Part of a small language model's weights: width 896.
Each number is 128 + 24 x the weight over its row's rms, rounded and kept within 0 to 255. Layers, rows and columns count from 0. The size above them is the row's rms in percent of the matrix's.

# layer 3 MLP down (transposed), 7168x896, rms 0.00823, rows 4360-4390, columns 784-895
size [ 95 128 104  99 104 105 127 114 105 123 100  84 103  50  98 120  54  74  67  73 102 106 117 116  99  98  87  78  82  63 105]
[[ 93 177 106 135 133 157 165 110 164 144 145 132 115 107 127 108 132 133  87 152 146 150 139 137 138 146 112 103 167 116 147 108 165  85 125 152 102 107 153 160 157 134 146 130 128 125 139 135 102 105  79  95 165 146 123 170 135 144 107 139 151 130 110 123 116 156 122 115 113 131 134 122 133 121 133 161 146 134 164 148 118  93 123  77 167 134 119 139 181 103 117 105  89 107  84 130 174 157 115 121 167 144 118 140 119 116 108  83 142 128 128 108]
 [102  67 142  99 155  99 114 166 103 112 107 144 162 115 131 114  83 134 155  58 128 118 143 150 127 122 153 138 102 115 134 145 160 115 128 114 104 130 114 121 149 132 129 149 156 147 134 115 131 117 101 172 131 131 121 171 171 113 126 140 116 129 125 126  97 121 129  97 124 164 104 107 113 112 156 158  80 115  96 112 151  59  56 130 149 109 183 150 138 154 122 132 134 136 130 156 116 148 124  80 124 115  76 113 120 129 117 139 161 157 114 148]
 [120  95  76 135 120 138 137 165 118 130 133 139 136  82 149 111 141 177 125 131 131 128 130 110 136  64 169 154 154  91 151 105 161 134 159 138 122 137 138 123  85 127 156 133 112 152 111 110 122 115  88 135 164 133 121 122 142 106 106 136 146 139 117 117  87  84  76  95 129 102 134 133 147 127 158 111 139 171 101 137 135 145 160 135 132 109 156 164 119 141 108 140  95 133 133  89 104 152  87 167 134 126 141 173 128 117 123 122 138 118  83 105]
 [113 135 145 131 137 147  95 136 102  84 139 153  76 148 133 130 143 151 123 139 123 120  93 172 149 115 127 115 150 132 103 144 121 152 150 118 128 169  82 134  98 102  88 119 157 109 129 117  96 161 139 110 141 100 114 126 120 175 124 138 149 140  78 129 186 127 129 110 150 135  92 141 157 157  98 120  88 127 173 113 118 109 142 144 154 130 123 178 153 123 102 132 175 133 118 131 151  90 122 131 114 128 153 141 131 165 121 131  91 146 131 116]
 [142 136 153 157 177 156 115  73 129 135  92  98  95 145 185 132 123 143 132 105 117 116  75 115 181 119 128 124 145 153 131 138 125 120 148 145 127 136 122 120 124 119 133 168 157 193 101  98 126 122 147 150 103 110 104 115 103 123 147 142 184 116 105 177  97 140 121 114 161 106 115 172 149 158 126 143 153 127 117 181  95  93  95 142 146 123 172 143 107  91 132 121 179 145 147 127 125 181  98 125 134  93 109 132 100 149 126 145 114 105 155 115]
 [130 135 136 133 107 129 159 125 127 108 116 134 117 152 107 124 140  92 149 154 115 135 108 119 103 131 150 118 161 121 120 107 106 145 134  97 158  85 137 129 139 120 133 110 178 104 141 161 132 172 114 159 144 151 140  97 160 116  94 144  93 181 116 179 102 119 134 111  68  91 136 129 104 135 125 113 162 133 135 118 121 153 101 119 121 136  85 134 140 120 120 183 112  95  91 144  97  86 162  97 134 126 146 116  89 150 131 120 139 108 145 141]
 [172 121  94 111 105 135 123 118 126 137 180 135 142 154 137  99 131 144 148 146 111 114  81 143  81 174 141 115 142 146 146 140 107  98 161  82 137 117 153 104 122 105 157 135  66 132 123 131 135  88 103 184  94 179 103  95  89 161  92 127 173 133 132  96 113 156 145 174 106 143 142 136 176 173 154 140 154  62 168  90  96 135 136 137 126 139 117 118 153 142  96 143 110  93 105 140 150 134 101 170 141 118 131 140 107 115 148  84 147 124 135 140]
 [153 132 105 123 141 131  92 111 154 102 129 125 118 134 127 111 157 107  93 134  93 113 104 130  89 123  99 122 163 120  95 115 109 173 130 126  62 155 162 138 121 112 141 128 174 148 164  93 120 151 121 152 140 125  95 149 188 148 106  87 157 148 153 143 132  96  69  95 132 144 161  85 108 129 110 100 119  96 105 103 122 120 121 149 145 144 125  81 109  93 137 166 115 132 188 123  91 154  89 126 120 112 120 117 112 103  92 136 129 101 129 157]
 [114 118 111 100 110  97 123 127 122  95 106 153 130  87 129 154 144 149 130 112  81 116 170 129 116 155 140  96 146 114 138 158 143 127 139 138 103 139 133 123 132 120 116 115 130 124 108 167 101 129 103 148 141  90 112 102 112 133  92 111 151 100 114 181 117 156 100 107 113 112 151 104 106 109 125 143 134 125  79 105 152 173 123  86 115 141 150 102 138 114 137 159 126 121 124 137 110 108 117 158 126  73 124 107 143 127 125 112 110 144 125 135]
 [109 130 114 131  97 116 146 109 124 105 132 111 128 139 113 110 174 141 135  88 166 141 118 154 106  85 144 145 111 153 136 110 126 126 105 144 112 181 129 166 148 131 167 151 143 159 144  91 132 114  98 110 103 151  95 138 120 155 122 138 114 134 102 118 103 133 115 133 123 133 107 166 144 148 127 115  57 109 137 104 136 135 102 136  82 138 129 128 119 149 120  85 152 154 163 155 104 120 159 155 112 150 100 140 123 149 118 147 104 131  89 131]
 [113 163 127  87 116 138 163 136 144  95  92  59 134 138 137 148 178 130 118 126 140 104 135 159  84 146 126 157 180 156 100 153  94 122 152 121 107 128 164 152 150 113 144 135  93 105 152 121 116 145 106 145 135 146 107  68 137 102 104 108 147 129 130 122 128  93 141 110 146 136  92 116 136 120 121 100 153  90 107 176 108 140 145 161 112 124 114 121 150 121 114 158 100 170 169 103  78 113 119 134 156 149  94 147 122 153 130 159 159 211 142 157]
 [156 140 159 152 100 181 171 131 120 121 126  98 140 124 128 158 152 120 124 143 142 110 147 203 127 128 112 141 154 116 152  85 134 125 116 125 125 145 120 103 159 103 114 112 166 116 132 122  65 100 127 111 128 116 101 160 131 121  95 118 114 121 110 116 120 124  58 115 105 137  88 133 135 174 162 157 110 150 112 129 153 111 151 139 139 122 130 164 107 110 193 153 107 113 102 138 128 115  90 121 129 143 113 127 126 140 102 117 135 132 182 162]
 [112 116 130 143 129 110 133  98  89 136 124 129 131  88 143  80  57 139 130 146 124 143 123 129 112 137  68 155  91  99 113 123  97 111 125  57 148 111 128 144 140 140 165  88 120 135  93 110 118 131 138 122 178 112 168 140 137 126 137 117 145 131 133 145  83  79 139 151 142  65 132 145 129  93 132 114 129 150 136 122 139 126 113 140 116  98 166 122 136 135 156 127 148 165 115  95 123 159 163  98  97 145 156 126 120 128 135 119 120 107 128 134]
 [107 111 122 141 134 131 127 159  96 113 117 160 125 133 121 118 132 153 121 102 137 160 105 104 170  80 100 155 140 146 137 137 128  90 100 112 123  95 138 152 161 123  82 177  86 133 162 116 117 103 132  95 138 197 132 183 128 102 161 132 136 186  95 135 123 152 121  94 123 117 112 136 142 172 153 118  96 129 128 126 115 111 137 164 127 154 135 126 148  98 161 116 166 110  99 111 155 152 176 116 128 100 114 132 129  93 126 151 133 147 143 108]
 [113 128  94  97 158 133 133 171 136 135 111 136 135 110 123 127 143 153 138 103 117 122 158 111 128 135 144 145 147 114  88 160 141 144 147 108 150 125 131  94 114 131 175 112 127 143 148 131  98 156 163 128  69 131 168 173 115 148 121 148 176 142 133 194 126 125  97 145 121 144 131 103 109 127 125 100 100 114 112 148 120 140 172  92  92  76 100 104  97 102 150 144  97 143 103 159 187 130 105 166 159 104 121  84 157 161 137 147 150  92 135 153]
 [145 117 109  95 137 130 133 184 126 148  89 148 154 129 169 145 152 153 116 105 124 135 147  88 170 102  99 142 109 144 124  97 125 141 148 157 108 136 128 121 121 127 187 102 192 145  85 135 108 117 100 139 181 131  73 141 141 134  86 155 131  93 183 121  91 138 112 124 146 130 126 171 129 128 127  90 175 118 141 126 137 120 157 155 165 164 142 131 172 119 129 134 136 120  69 108 131 132 142 161 166 136 155 141  68 145 126  92 100 156 137 104]
 [141 124 146 124  70 143  99 119 118 135 101 162 120 163 153 149 150 119 115 158 163 132 147 159 172 126 121 104 146 144 129 134 147 115  97 126 102 163 171  78 144 162  95 146 138 128 140 131 136 140  90 121 151 122 144 100 138 119 101  78 145 135 119 113 125 138 146 105 144 156  91 170 155 126 174 145 126 122 124 149 128 106 131 128 126  99 123 116 155 111 147 138 157 167 135 152 138 115 151 130 137  94 142 119 118 125 138 147 117  93 124 144]
 [121 111  93 111  89 139 112 135 124 145  90 134 137 156 113 128  88 128 140  98 108 148  99 162 173 116 123 140 153 102  93 119 113 135 121  82 102  97 130 109 114 134 128 124 104  68 123  86 121 211  91 100 103 165 182  88 122 159 126  91 125 132 134 194 145 152 120 159 132 108 143 122 169 122 127 166 108 141 140 141 153 116 134 155 162 123 146 143 159 110 110  76  93 115 118 113 123 142 144 129 127 156  92 149 115  93 106 114 171  96 190 112]
 [141 138  92 122 129 100 105 154 151 122 115 142 122 179 117 127 170 106 122 124 143 119 106 116 105 124 132 164 151 153 115 158 131 108 129 141 152 146 165 150 146 139 126  77  96 153 152 126 170 125 122 125 100 119 119 142 107 153 113 154  95 122 141 134 154 102 122 142 106 160 182 121 124  88 130 129 136 129 116 123  97 149 149 114  96 177  92 126 109  79 141 123 141 121 143  90 172 144 115 149 119  94 123 119 116 125 117 152 169 154  75 129]
 [144 179 113  98  91 123 104 113 133 119 154 121 161 161 150 161 122 142 143 127 181 139 131 128 105 127 124 101 127 122 174 110 110 126 128 123 136 122  99 178 104 108  96 150 156 148 113  67 146 144 140 138 145 149 125 119 150 167  92 169 148 140 122 115 134 119 125 151 109 137 125 108 146 161 156 126  86 110  76 125 168 139 165 160 135 145 130 138 127 108 130 112 123 100 150 136 117 128 154 158 130  95 131 163  98 105 109 106 113 169 154 134]
 [164 122 137 112 100 145 130 127 134 163 106 108 126 126 114 133  77 130 149 112 168  85 156 123 131 144 112 131  97 141 164 168 106 105 124 137 128 141 144 128 154  82 112  98  72 108 124 118 115 105 161 145 132 138 134 122 131 127  89 105 133 131 166 133 139 103 106 130 120 118 105 102 103 143 107 140 154  61 144 149 127 130 143 120 143 133  81 119 149 112 142 141 122 126 157 143 192 133  89 167 171 134 104 175  87 132 113 149  97 141 154 119]
 [139  80 144 143  77 114 147  76 113 150 167 147 121 180 108  99 135 123 122 101 168 151 103 120 125 162 153 146  90 142 171 161 133 156  66 124 142 110 121  85 138  90 162 109 130  84 128 140  93  98 119 146 157 130 116 174 117 161 112 134 165 154  66 112 133 170 132 126 114 100 168 133 105 122 128 162 123 141 127 171 143 128 125 154 179 148 157 126 146 103 129 114  85 154 126 134 130 129 138 109 163 129 142 130 165 106  86 141 138 132 110  92]
 [127 118 117  91  88 166 124  98 114 104 141 135 162 125  94 126  98  99 129 146 175 149 102 135 156  70 134 142  98 105 106 127 126 124 121 141 131 137 125 105 133  79 132 145 115 138 127  98 114 145  98 156 129 197 124 125 131 188 131 148 108 185 138 159 126  91 195 106 158 140 112 138 129 129 107 164 144 123 122 147 145 118  78 136 139 119 121  99 136 121 111  94 144 140 134  96  99 121 155 129 173 110  64 165 122 142 150  92 127  92 126 147]
 [149 116  93  99 120 120  73 112 109 102 114 129 130 138  55  81 115 110 147 166 127 138 130 137 122 158 116 137 137 129 108 126 142 145 147 120 128 128 104  78  86 155 156 131 100 126 148  83 130 105 153 164 148 111 111 128 125 129 140 109 134 135 143 174 124 143  80  80 110 139 120 123 125 143 124 133  65 149 126 110 103 161 130  98  99 112  85  88 165  95 164 154  99 134 168 122 140 107 107 148 151  99 102 172 134 154 133 110 131  96 108  98]
 [119 143 114 110 163 117 129 103 118 163 155 135  77 135 162 116 131 136 108 130 174 112 116 162 160  85  94 146 104 150 119 117  75 154 143 120  98 178 104 161 129 125 115 109 112 153 107 144 141 123 128 129 133 106 107 147 148 149 116 138 141  95  96  86 151 120 157 128 101 146  82 113 151 122 148 160 117  93 128 184 157 144 119 142 153 122 120 110 137 169 165 120 102 131 157 139 127  86 139 137 116  98 109 132 118 123 147 150 122 141 181  85]
 [122 151 114 139 133 119 134 131 142 106 103 131 108  95 153 164 134  95 101 175 138 153 109 163 113  99  93 129 103 134 136 154  99 170 101 129 108 115 171  98 134 108 128 122 124 153 125 137 119 189 148 142  96 147 118 110 131  90 119  80 144 168 143 128 137 157 149 125  75 135 162  78 137 151 132  93  91 127 144 152 143 120 143 117 105 110 147 140 133 120 106 134 108  96 162 151 126 148 131 130 159 136 129  93 123 140 149 117 131 138 158 115]
 [157 151 105 153 100 146 142 125 137 140 112  89 100 153 128 172  80 133  60 124 119  93 114 112  98 149  84 137 125  90  91 122 132 117 109  95 128 143 113 144  96 113 108 110 121 129 109 106 125 146 127  89 150 158 104 139 127 144 102 126 102 131 136 159 154 114 158 112 121 116 113 155 120 129 136  97 130 130 134 125 126  96 118 133 128 104 138 183 115  96  89 136 145 150 151 130 119 105 116 139 114 143 137 119 114 127 150 166 134 146 121 135]
 [138 107  79 119 118  87 110 153  92 150 121 129 150 194 110 158 133 133  84 127 112 112  98 126 130  98  95 126 118 131 117 155 128 189 101  79 106 144 100 107 160  84 127 139 135 130 124 110 111 139 167  92 137 153  76 161 118 132  80 104  83 175 113 179 121 109 149 130 109 136 142 136 107 127 170 108 122 146 105 132 121 114 100 133 137 114 172 105 150  75 158 149 125 141 124 115  59 133 136  72 131 144 123 110 127 143  91 115 137  95 128  84]
 [ 86 126 181 149 115 112 148 122 148 134 166 121 143 108 124 161 138 132 109 132 130  89 135  93 140 116  92 138 108 133 101 101 129 147 109 115 120 139  87  98 208 111 113 162 136 150 180 121 139 108 141 169 102 130 120  85 189 136 136 105 148  94 118 130 147 148 117 146 148 113  75 159 109  82  96 155  90  96  96 156 126 124 125  90 118 153 139 115 131 126 100 131 137 179 173 158 140 154 160 118 109 128 151 106 124 102  99 133 115 132 120  93]
 [112 114 170 148 118 100 137 109 160 118 156 119 156 119 116 174 119 103 153  89 116 126 164 163 150 117 105 158  76  97  95 152 150 102 145 128 123 161 101 108 176 104 132 133 152 127 141 116 119 114 123 100 111 124 132 144  88 110 109 127 131 127 121 116 120 154 152 135 122 132 127 135 140 153 132 145 124 108  96 144 129 128 146 131 127 133 129 122 116  63 118 155 146 113 124 146 113 125 149 120  97 161 196 110 108 106 137 129  94  81 123 157]
 [136  81 128 112 127 173 144 147 113 143  62 132 109 118  79 141 132  94 137  80 159 134 134  77 148 136  93 120 140 117 107 105 150 122 106 131 114 144 130 132 111 158 128 116 144 118 103 154 153  81 109 100 137 113 110 163 157 151  98 168 132 150  83 135 113 134 147  86 166 134 124 120 134 146 155 123  97 126 133 151 122 142 165 120 170  96 157 108 143 117 169 139  96 131 155 101  92 151 148 119 129 107 128 155 118 118 131  91 141 136 164  94]]
# layer 3 MLP up, 7168x896, rms 0.0218, rows 4361-4391, columns 784-895
size [127 106  99 106 103 130 112 108 117 105  82 100  53 100 118  61  76  72  77 100 113 116 112  99  97  85  82  85  66 105 104]
[[115 134 153 114 124 145 166 106 117 182 135 120 125 109 134 167 137 144 116 172 111 125  96  79 169 123 143 142 186 174 129 131 123 115 138 123 143 125  98 130 128 105 152 152  81 114  99 103 157 116 136 113 136  80 176  83  93 122 114 109 142 115 164 135 111  83 123 155 152 121 143 124 129 132 106 123 158 154 136  81 113 186 125  91  87 145 103 172  93 117  98 136 127  89  92 146 121 125 144 102 144 121 132 169 138 124 124 127 133  97 141  83]
 [121 165 122 113 127 116 168  85 157 106 131  79 152 145  67 140 131  99 150 119 133 124 153 130 121 188 114  94  86 156 123 137 131 126 107 117 119 134 113 135 149 152 113  78 142 108 136 131 142 127 113 162 100  74 127 140 112 123 122 158 117 155 158 118 113 123 154 152 143  70 126 152 100 120 144 121  80  66 154 129 129 118 119 109 171 133 109 106 119 172 138 124 143 145 136 133 148 125 170 136 106 122 164 113 122 150 107 121 133 124 123 132]
 [ 91  89 138  80 100 157 131 141 134 169 107  95 142 129 132 142 144 112 163 122 103 110 158 137 143 141 127 136  91 122 135 133 141 143 161  73 121  96 111 143 144 139 174 117 111 123 148 128 134 117 108 128 162 106  76 156 187  92 135 140 117 126 124  94 162 109  99 153 139 131 139 128 153 120 148 115 154 144 161 104 120 162  84 115 125 151 107 114 143 138 132 118 137 133 135 116 161  93 110  84 112  94 140 154 166 101 125 120 136 147 131 115]
 [ 97  96 146 114 105  78 109 159 132 137 170 145 165 103  67 125 124 105 170 157 140 121 129 100 133 152 112 149  98 117 131 132 111 146  99 160 124 115 142 178 142 132 105 134 119 142 147 158 141 104 123 103 107 156 110 102 136 108  89 158  95  97 146 117 116 125 134 155 126 115 129 105 139 109 135  98 137 117 146 121 146 147 177 143 125 171 131 100 134 209 114 134 107 131 143 155 135 110 169 135 152 123 145 145  80 142 128 100 117 145 120 111]
 [111 127 129 120 112 122 130 108 134 103 129 129  81 145 109 139 136 134 120  97 133 117 103 144 124 107 119 115  89 127 140 172 117 140 115 146 126 135 132 104 143 139 114 126 155 125 158 124 102  55 124 154 137 122 147 139 105 139 126  85 149 135 128 130 163  85 155 166 138 101 112 138 118 149 120 139 108  96 148 119 115 159 190 100  87 137 142 141 134 105 122  77 122 156 141 101 109 133  87 134 171 140 142 145 169 156  89 149 110  97 119 150]
 [124 144 129 135 139 113 123 132  73 113  98 218  94 150 155 118 113 145 136  99 144 141 128 100 129 133 118 116 123 118  86 122 177 143 123 110 118 114 130 157 110 188 105 114 155 151 103 128 146 146 112 155 153  88 135 108 127 150 112 142  93 116 131 138 119  85 181 124 140 131 134 105  98 105 116 145 124 152  71 153 116 158 143 137 109  99  92  99 145 129 151  83 137 107 109 102 122 139 127 123 157 134 155 141 152 112 100 159 160 148 129 114]
 [ 81 103 135 106 130 143 129 136  98 135 157 112 159 116 146 121 121 135 118  95 160 118 141 138 183 137 142 178 132 161 139 141 135 148  94 134 139  85 105 122 120 126 107 145 138  81  95 139 134 126 104 108 114 121  89 171  84 126 151  96 135 119 118 130 117 113 107  95 146 118 134 118 147 100 109 149 169 138  97 112  87 116 154 138  84 154 118 134 112 128 138 148  79 111 104 106 133 130 157 118 130 143 117 147 107 152 145 137  90 166 144 115]
 [131 133 122 123 141 122 145  77 180 110 125  87 119 148 157 125  99 107 131 143 131 170 106 127 119 118 133 107 154 118 141  65 114 106 142  93 152 128  94 121 113 138 139 138 108 117 122 114 144 126 135 103 165 155 130 118 117 147 181 124 134 140 125 102 140 110 122 146 118 143 134 143 131 114 133 134 116 151 165 143 117 104 123 126  95 116 129 115 110 152 104 127  99 126 117 146 129 143 142 108 120 121 111 137 132 134  98  94 117 127 146 142]
 [155  95 151 121 130 152 158  83 153 159 113 109 126 162 116 153  56 131 118 108 140 138 123 103 101 114 137 109 159 113 107 166  99 105 133 155 192 145 155 137 134 146 116 129 116 176  97  96 111 116 142 156 159 108 109 135 133 118 112 122 149 132 138 162 133 124 136 136 167 132  64 138 105 146 134 132 136 130 126 161  85 125 124 105 164  90 124  66 154 113 106 118  99 155 109 107 112  70 127 147 100 120 117 109 116 107 169  99 104  99 136  96]
 [147 129  96 167 128 115 110 124 117  92 140 146 123  68 152 136  89  88 125 110  88 118 136 121  97 101 129  97 122 129 131 134 147 128 112 108  92 175 104 117 103 170 136 148  98 130 144  99 109 121 151 122  93  59 140 184 105 120 103 122 112 142 128 152 180 133  89 129  87 126 130 117 146 132 123 121 144 121 130 142  95  91 150 109 154 156 125 102 155 135 154 145  98 152 106  90 176 128 128 137 122 112 140 132 143 103  98 128 109  81 140  86]
 [124  97  93 136 124 143 122 135 178 142 132 118 112  74  78 175 109  80 127 157 148  95  99 100 142 107 114 136  99 151 156 121 123 100 131  95 133 100 107 154 163 145 137 128 149 103 115 136 180 115 102 154 146  98 143 114 139 140 119 169 157 131  89 126 130 134 153 152 152 118 153 159 128 127 136 106 153  97  97 185 137 137 125 140 135 148 126  96 151 159  74 101 132 110 142 112 139 142 120 129 137  99 146 138 164 170 142 152 172 112  94 111]
 [122 133 125 127 169 158 130 168 120 108 139 110 123 129  82  90 116 119  66 146 109 119 141 146 117 133 109 149 125 131 169 137 154 124 128 123  96 134 127 126 122 117 118 183 146 106 150 125 107 136 113 121 141 144 130 103 131 146 109 123  91 126 100 101 159 101 145 154 105 168 122 120 108 157 145  98 109  91 140 128 130 146 128 129 137 135 142 130 109 110 109 142 114 141 140 125 120 163 164 161 116 111 132 124 174  85 105 129 117 132 117 164]
 [142 128 161 128 101 112 158 129 152 130 144 116 161 122 164 149 126 125 130 155 143 111 138 161  59 140 165 119 116  95 154 143 162 155 117 130 144 138 126 104  98 136 154  99 157 132 102  84 145 126 136 161 116  53 125  75 167 123  88 128 116  99 147 129 130 129 138 158 115 153 190 144  82 105 116 165 121 116 111 129 137 160 139 101 121  93 142 108  64 166 127 145 100 147 140 140 127  99  91 104 125 147 143  94 133 171 150  74 116 152 118 127]
 [182 147 113 130 131 133 105 150 136 102 138 121 150 132 101 133  96 136 100 151 163 114  99 126 123 145 150 137 110 106 137 135 128 113 136 151 135 147 132 138 157 139 104 131 136 129 133 144 142 109  99 138 158 121 128 151 138 116 148 136  75 112 110 116 124 137 144 105 150 141 152 100 164 138 138 104 140 112 157  81 154 149  85 188 129 120 143 108 124 155 120 129 146  72 156 139 112 132 196  95 134  95 136 133 116 116 123  96  59 134 119 129]
 [ 97 122 159 141 117 132 107 131 108 130 173  94  89 137 123 107 160 158 121 118 121 136  95 116  99 163 117 103 119 100 134 156 111 107 118 133 129 130  96 137 158 148  40 179  76 107 157 129 143  95 144 142 115  95 154 117 123 120 169 110 134 105  85 152 138 130 154 154 140 110 126 115  96 143 120 140 115 109 142 146 102 149  98 111 105 106 107 123 123 172 134 148 116 152 181 161 167  99 124  52  88 133  87 117 174 117 133 148 178 110 118 129]
 [104 123 127 105 164 117 163 122 152 141 139 112 138 116 145 100 159 138 171 113 117 101 106 115 121 114 126 176 149 150 136 134 142 149 160 111 108 106 115 160 125  98 143 122 115 177 134 123 142 157 144 124  72 167  93 147 127 129 180 179  97 146 116 152 127 102 109 137 123 118 144  76 109  86  88 108 112 114 130 100 139 126 123 149 112 141 125 172 105 131 113 133  61 123  62 106 106 128 140 152 125 134 104 144 116 109 153  87 145 130 121 118]
 [113 131 137  98 144 141 167 115 145  83 139 109 148 112 166 177 106 173 112 121 196 126 117  72 105 137 153 177 110 134 121 130 122  91 120 162  59 140 124 185 162 152 146  78 156 141 140 137 128 108 144 104 121 116  94 160 121 152 168 157 161 120 141 149 108 139 140 124 107 145 141 114 128 160 109  67 112 106 130 131 122 128  24 125 107 103 133 156 125 110 115 122 118 124 141 147 139  99 124 109 113 122 114 143 150 145 142  57 124 151 109 146]
 [101 164 139  87 112 129 114 125 143 139 152 184 163 123 177 146 116 176 170 107 131 150 166 118 128 141 154 109  96 116  65 108 159 163 131 131 123 106 148 133 113 104  95 169  86 120 118 133 110 166 109 143 142 103 121 144 131 108 128 151 153 121 124  78 116 131 138 127 128  50  89 142  92 136 124 139 118 151 133 139 184 123 106 127 129 142 115 135 154 177 118  80 136 142 136 148  95 134 116  94 121 154 126 116 150 131 115  85 157 123 127 144]
 [163 120 158 153 131 108 102 139 112  90 157  96  89  92 130 104 140  81 141  91 149 138 136 117 117 148 117 126 172 111 110 120 169 158 112 159 109 130 135  97 132 102 131 142 125  83 127 149 128 116 104 139  67 143 152 151 112 114 182 100 147  87 136 148 156 146 142 101 158 128  92 168 140 152 149 136 115 131 159 128  96 131 123 106 132 156 119 105 119 159 134 147 109 141  95 147 134 128 121 108  88 116 137 139 165 111 145 152 127 100  93 136]
 [108 161 156 154 146 137 105 156  99 144 115 116 107 133 129 106 134 171 165 116 122 132 133 183 125 108 132 148 135  98 120 136 107 113 149 146 124 127 156 112  87 167 140 128 118 121 134 126 138 108 100 170 145 121  68 148 135 132 119 154 109  77  99 172 122 153 131 182  93 149 154 184 129 126 183  86 123 138 132 135  96 128 116 101 144 141 144 154 125 107 155 101 115 117 119 127 111 122 168 130 131 116 128  71 139 142 113 112 122 149 116 136]
 [118 165 165 112 151 185 118 161 118 139 126 140 136 115 139 159 102  94 151 142  97 132 111 123 172 155  99 123 149 162 167 102 114 137 157 157 101 146 128 117 124 176 128 135 115 151 161 131 125 169 116 116 110 136 142 147 135 115 178 147  92 125 160 124 111 148 105 134 149 171 103 142 131 153 114 157 148 131 123 105 135 129 116 166 117 153 160 129 126 157 167 139 152 105  93 126  97 136 132 128  86 159 120 151 106 153 109 112 136 166 129 180]
 [140 111 121 143 141 122 154 117  79 205 113 105 124 105 108 136  99 148 156 101 104 101 133  94  91 147 156 151 158 150 118  98 174 118 117 137 120 121 118 121  96 131 135 111 120 101 112 154 108 119 124 136 136  97 107 140  90 126 107 191 144  77 124 143 129  73  98 152 120 148 138  97 132 151 150 139 106 147 105  87  96 169 147 117  78 141 109 148  80  98 153 158 127 144  89 132 109 135 108 119 116 142 145 122  94 158 114 127 159 107 116 138]
 [193 107 154 139 102 116 144 124 132  70 139 142 123 125 134 160 167 106 150 152 122 137 143  89 137 157 138 135 124 130 163  84 116 141 171 127 120 138 136 132 150  82 129 131 124 158 115  99 122 104  64 119 121 163 160 148 155 145  98 175 131 158 127  67 109 171 118 139 110 142 120 104  83  92 114 164 163  92 120 151 111 126 184 148 145 123 131  98 132 185  89 112 121 142 179 118 106 123 111 106 145 128 133 108 175 169 145 102 114 128 106 171]
 [168 134 166 127 112 116 127 137 126 165 107 131 186 148 131 132  73 121 150 123  92 136 114 108  87 119  85 111 141  82 137 103 157 124  82 141 118 116 154 103 153 126 155 133 166  96 109 121 109 172 149 167 185 126 115 118 125 126 145 135 130 157 151 149 148 138 165 116 135 136  98 182 125 125 131  95 108 139 107 141 108  89 131 157 137 112 122 142 108 102  78 136 143 140 120 116 126 126 104 134 136  76 148  77 136 145 133 155 113 100  97 141]
 [106 181 120 132 168 168 161 159 144 131 127 107 131 168 137 149  95  91 155 133 119 104 156 136 118 146 143 137 140 128 110 148 148 136 150 109  85 154 118 169 115 133 153 110 132 117 120 132 143 132 163 122 135 114 126  78  72 164 138 164 103  91 101 111 106  98 150 109 120 113 168 136 158 129 163 132  89 120  77 129 130 153 120 131 115 117 132 111 101 130 147 122 120 158 110 129 128 135 162  91 104 130 139 217 146 113 147 122 129  89 142 148]
 [145  65 137 109  86 146 157 146 117 133 141 163 134 135  97 101 157 141 170 118 150 153 128 133 200 128 107  89 119 155 108 137 124 125 104 140 135 154 144 136 102 118 133 107  58 121 123 150 113 128 141 118 139 125 162 104 120 136 131 109  92 150 136 101 125 125 102 174 105 116 105 126 109 128 130 128 170 123 115 108 126 115 152 151 147 144  88 107 141 112 113 138 145 164 147 102 130 166 137  97 166 123 155 151 128 110 107  81  95 144 149 162]
 [105 127 167 121 158 105 111 115 108 121 125 132 137  92 137  99 115 120 158 136 136 174 169 125 147 141 124 135 129 179 114  55 144 123 121 143 139 146 177 155 103 162 136 120 106 113 133 142 136  82  74 139 106 121 155 115 104 143 170 130 170 106 125  85 133 123 161 161 138 113 136 141 156 149 116 141 104 123 136 151 122 130 142 102  98 122 106 111  95 158 104 100 140 120 126 129 164 148 136 121 142 161 152 133 157 104 149 106 121 116 122 165]
 [190  96 102 157 166 126 136 154  88 124 122 128 119 154 115  79 117 114 117 149 123 173 138 149 128 138 154 133 136 125 147 160 120 117 147 131 117 143 156 150  88 121 136 119 128 115 137 109  92 145 123 100 165 129 143 135  84 140 133 133 138 172 157 137 152 104 161 131 126 132 177  91 125 145 132 127 180 139 132  86 155 149 132 122 141 101 138 194 148 117 143 122 129 133  97 103 146 146 102 155 150 100 140  75 140 115 129 149 182 121 136 116]
 [124 146  91 100 101 135 105 109  83 106 143 142 106 150 144 102 124 141 130 181 110 136 102 131 106 114 124 132 185 151 144 106 151 163 103  93 143 115 175 159 101 142 156 129 130 168 116 148 126 138 159 130 169 100 117 109 144 140 171 141 117 144 129 137 149 106 136 121 134 104 155 124 127 130 104 129 122 146 175 105 119 148 108  89  91 112 110 148 172 174 169  98 118 121 134  76 148 110 129 126 162 141  54 153 118 134 146 139 162 143 108 120]
 [116 131 109 149  51 122 109 204  73  92 142 135  91 100 104 152  97 137 206 134  99 120 122 140 145 136 144 129 112 138 132 119 124  91  81 158 142 163  47  97 120 127  82 125 129  98 168 114 159 109 120 111 138 114 171 120 149 131 125 134 124 165 175 159 145 128 173 143 109 125 147 181 162 122 116 132 119 106 125 128 135 139 103 121 114 109 106  98 169 134 105 104 139 112 138 181 149 138 168 104 133 143  68 154 187 156 150 122 123 113 107  92]
 [ 93 170  89 140 110 152 131 163 146 157 134 112 122 141  97  98 110 119 110 119 114 118 114  99 122  84 116 149  88 131 151  97 133  83 120 137  78 125 120 121 115 115 125 115 110 123 128 120 159 154 127 118 143 134 117 142  99 143 141 152 128  92 105 140 135 155 125 104 130  95 143  89 112 151 125 136 169 106 107 137 127 169 106 139  83  78  94 147 135 111 130 178 141 144 111  93 105 115 138 158 183 110 120 146  92 105 142 126 140 113 145 210]]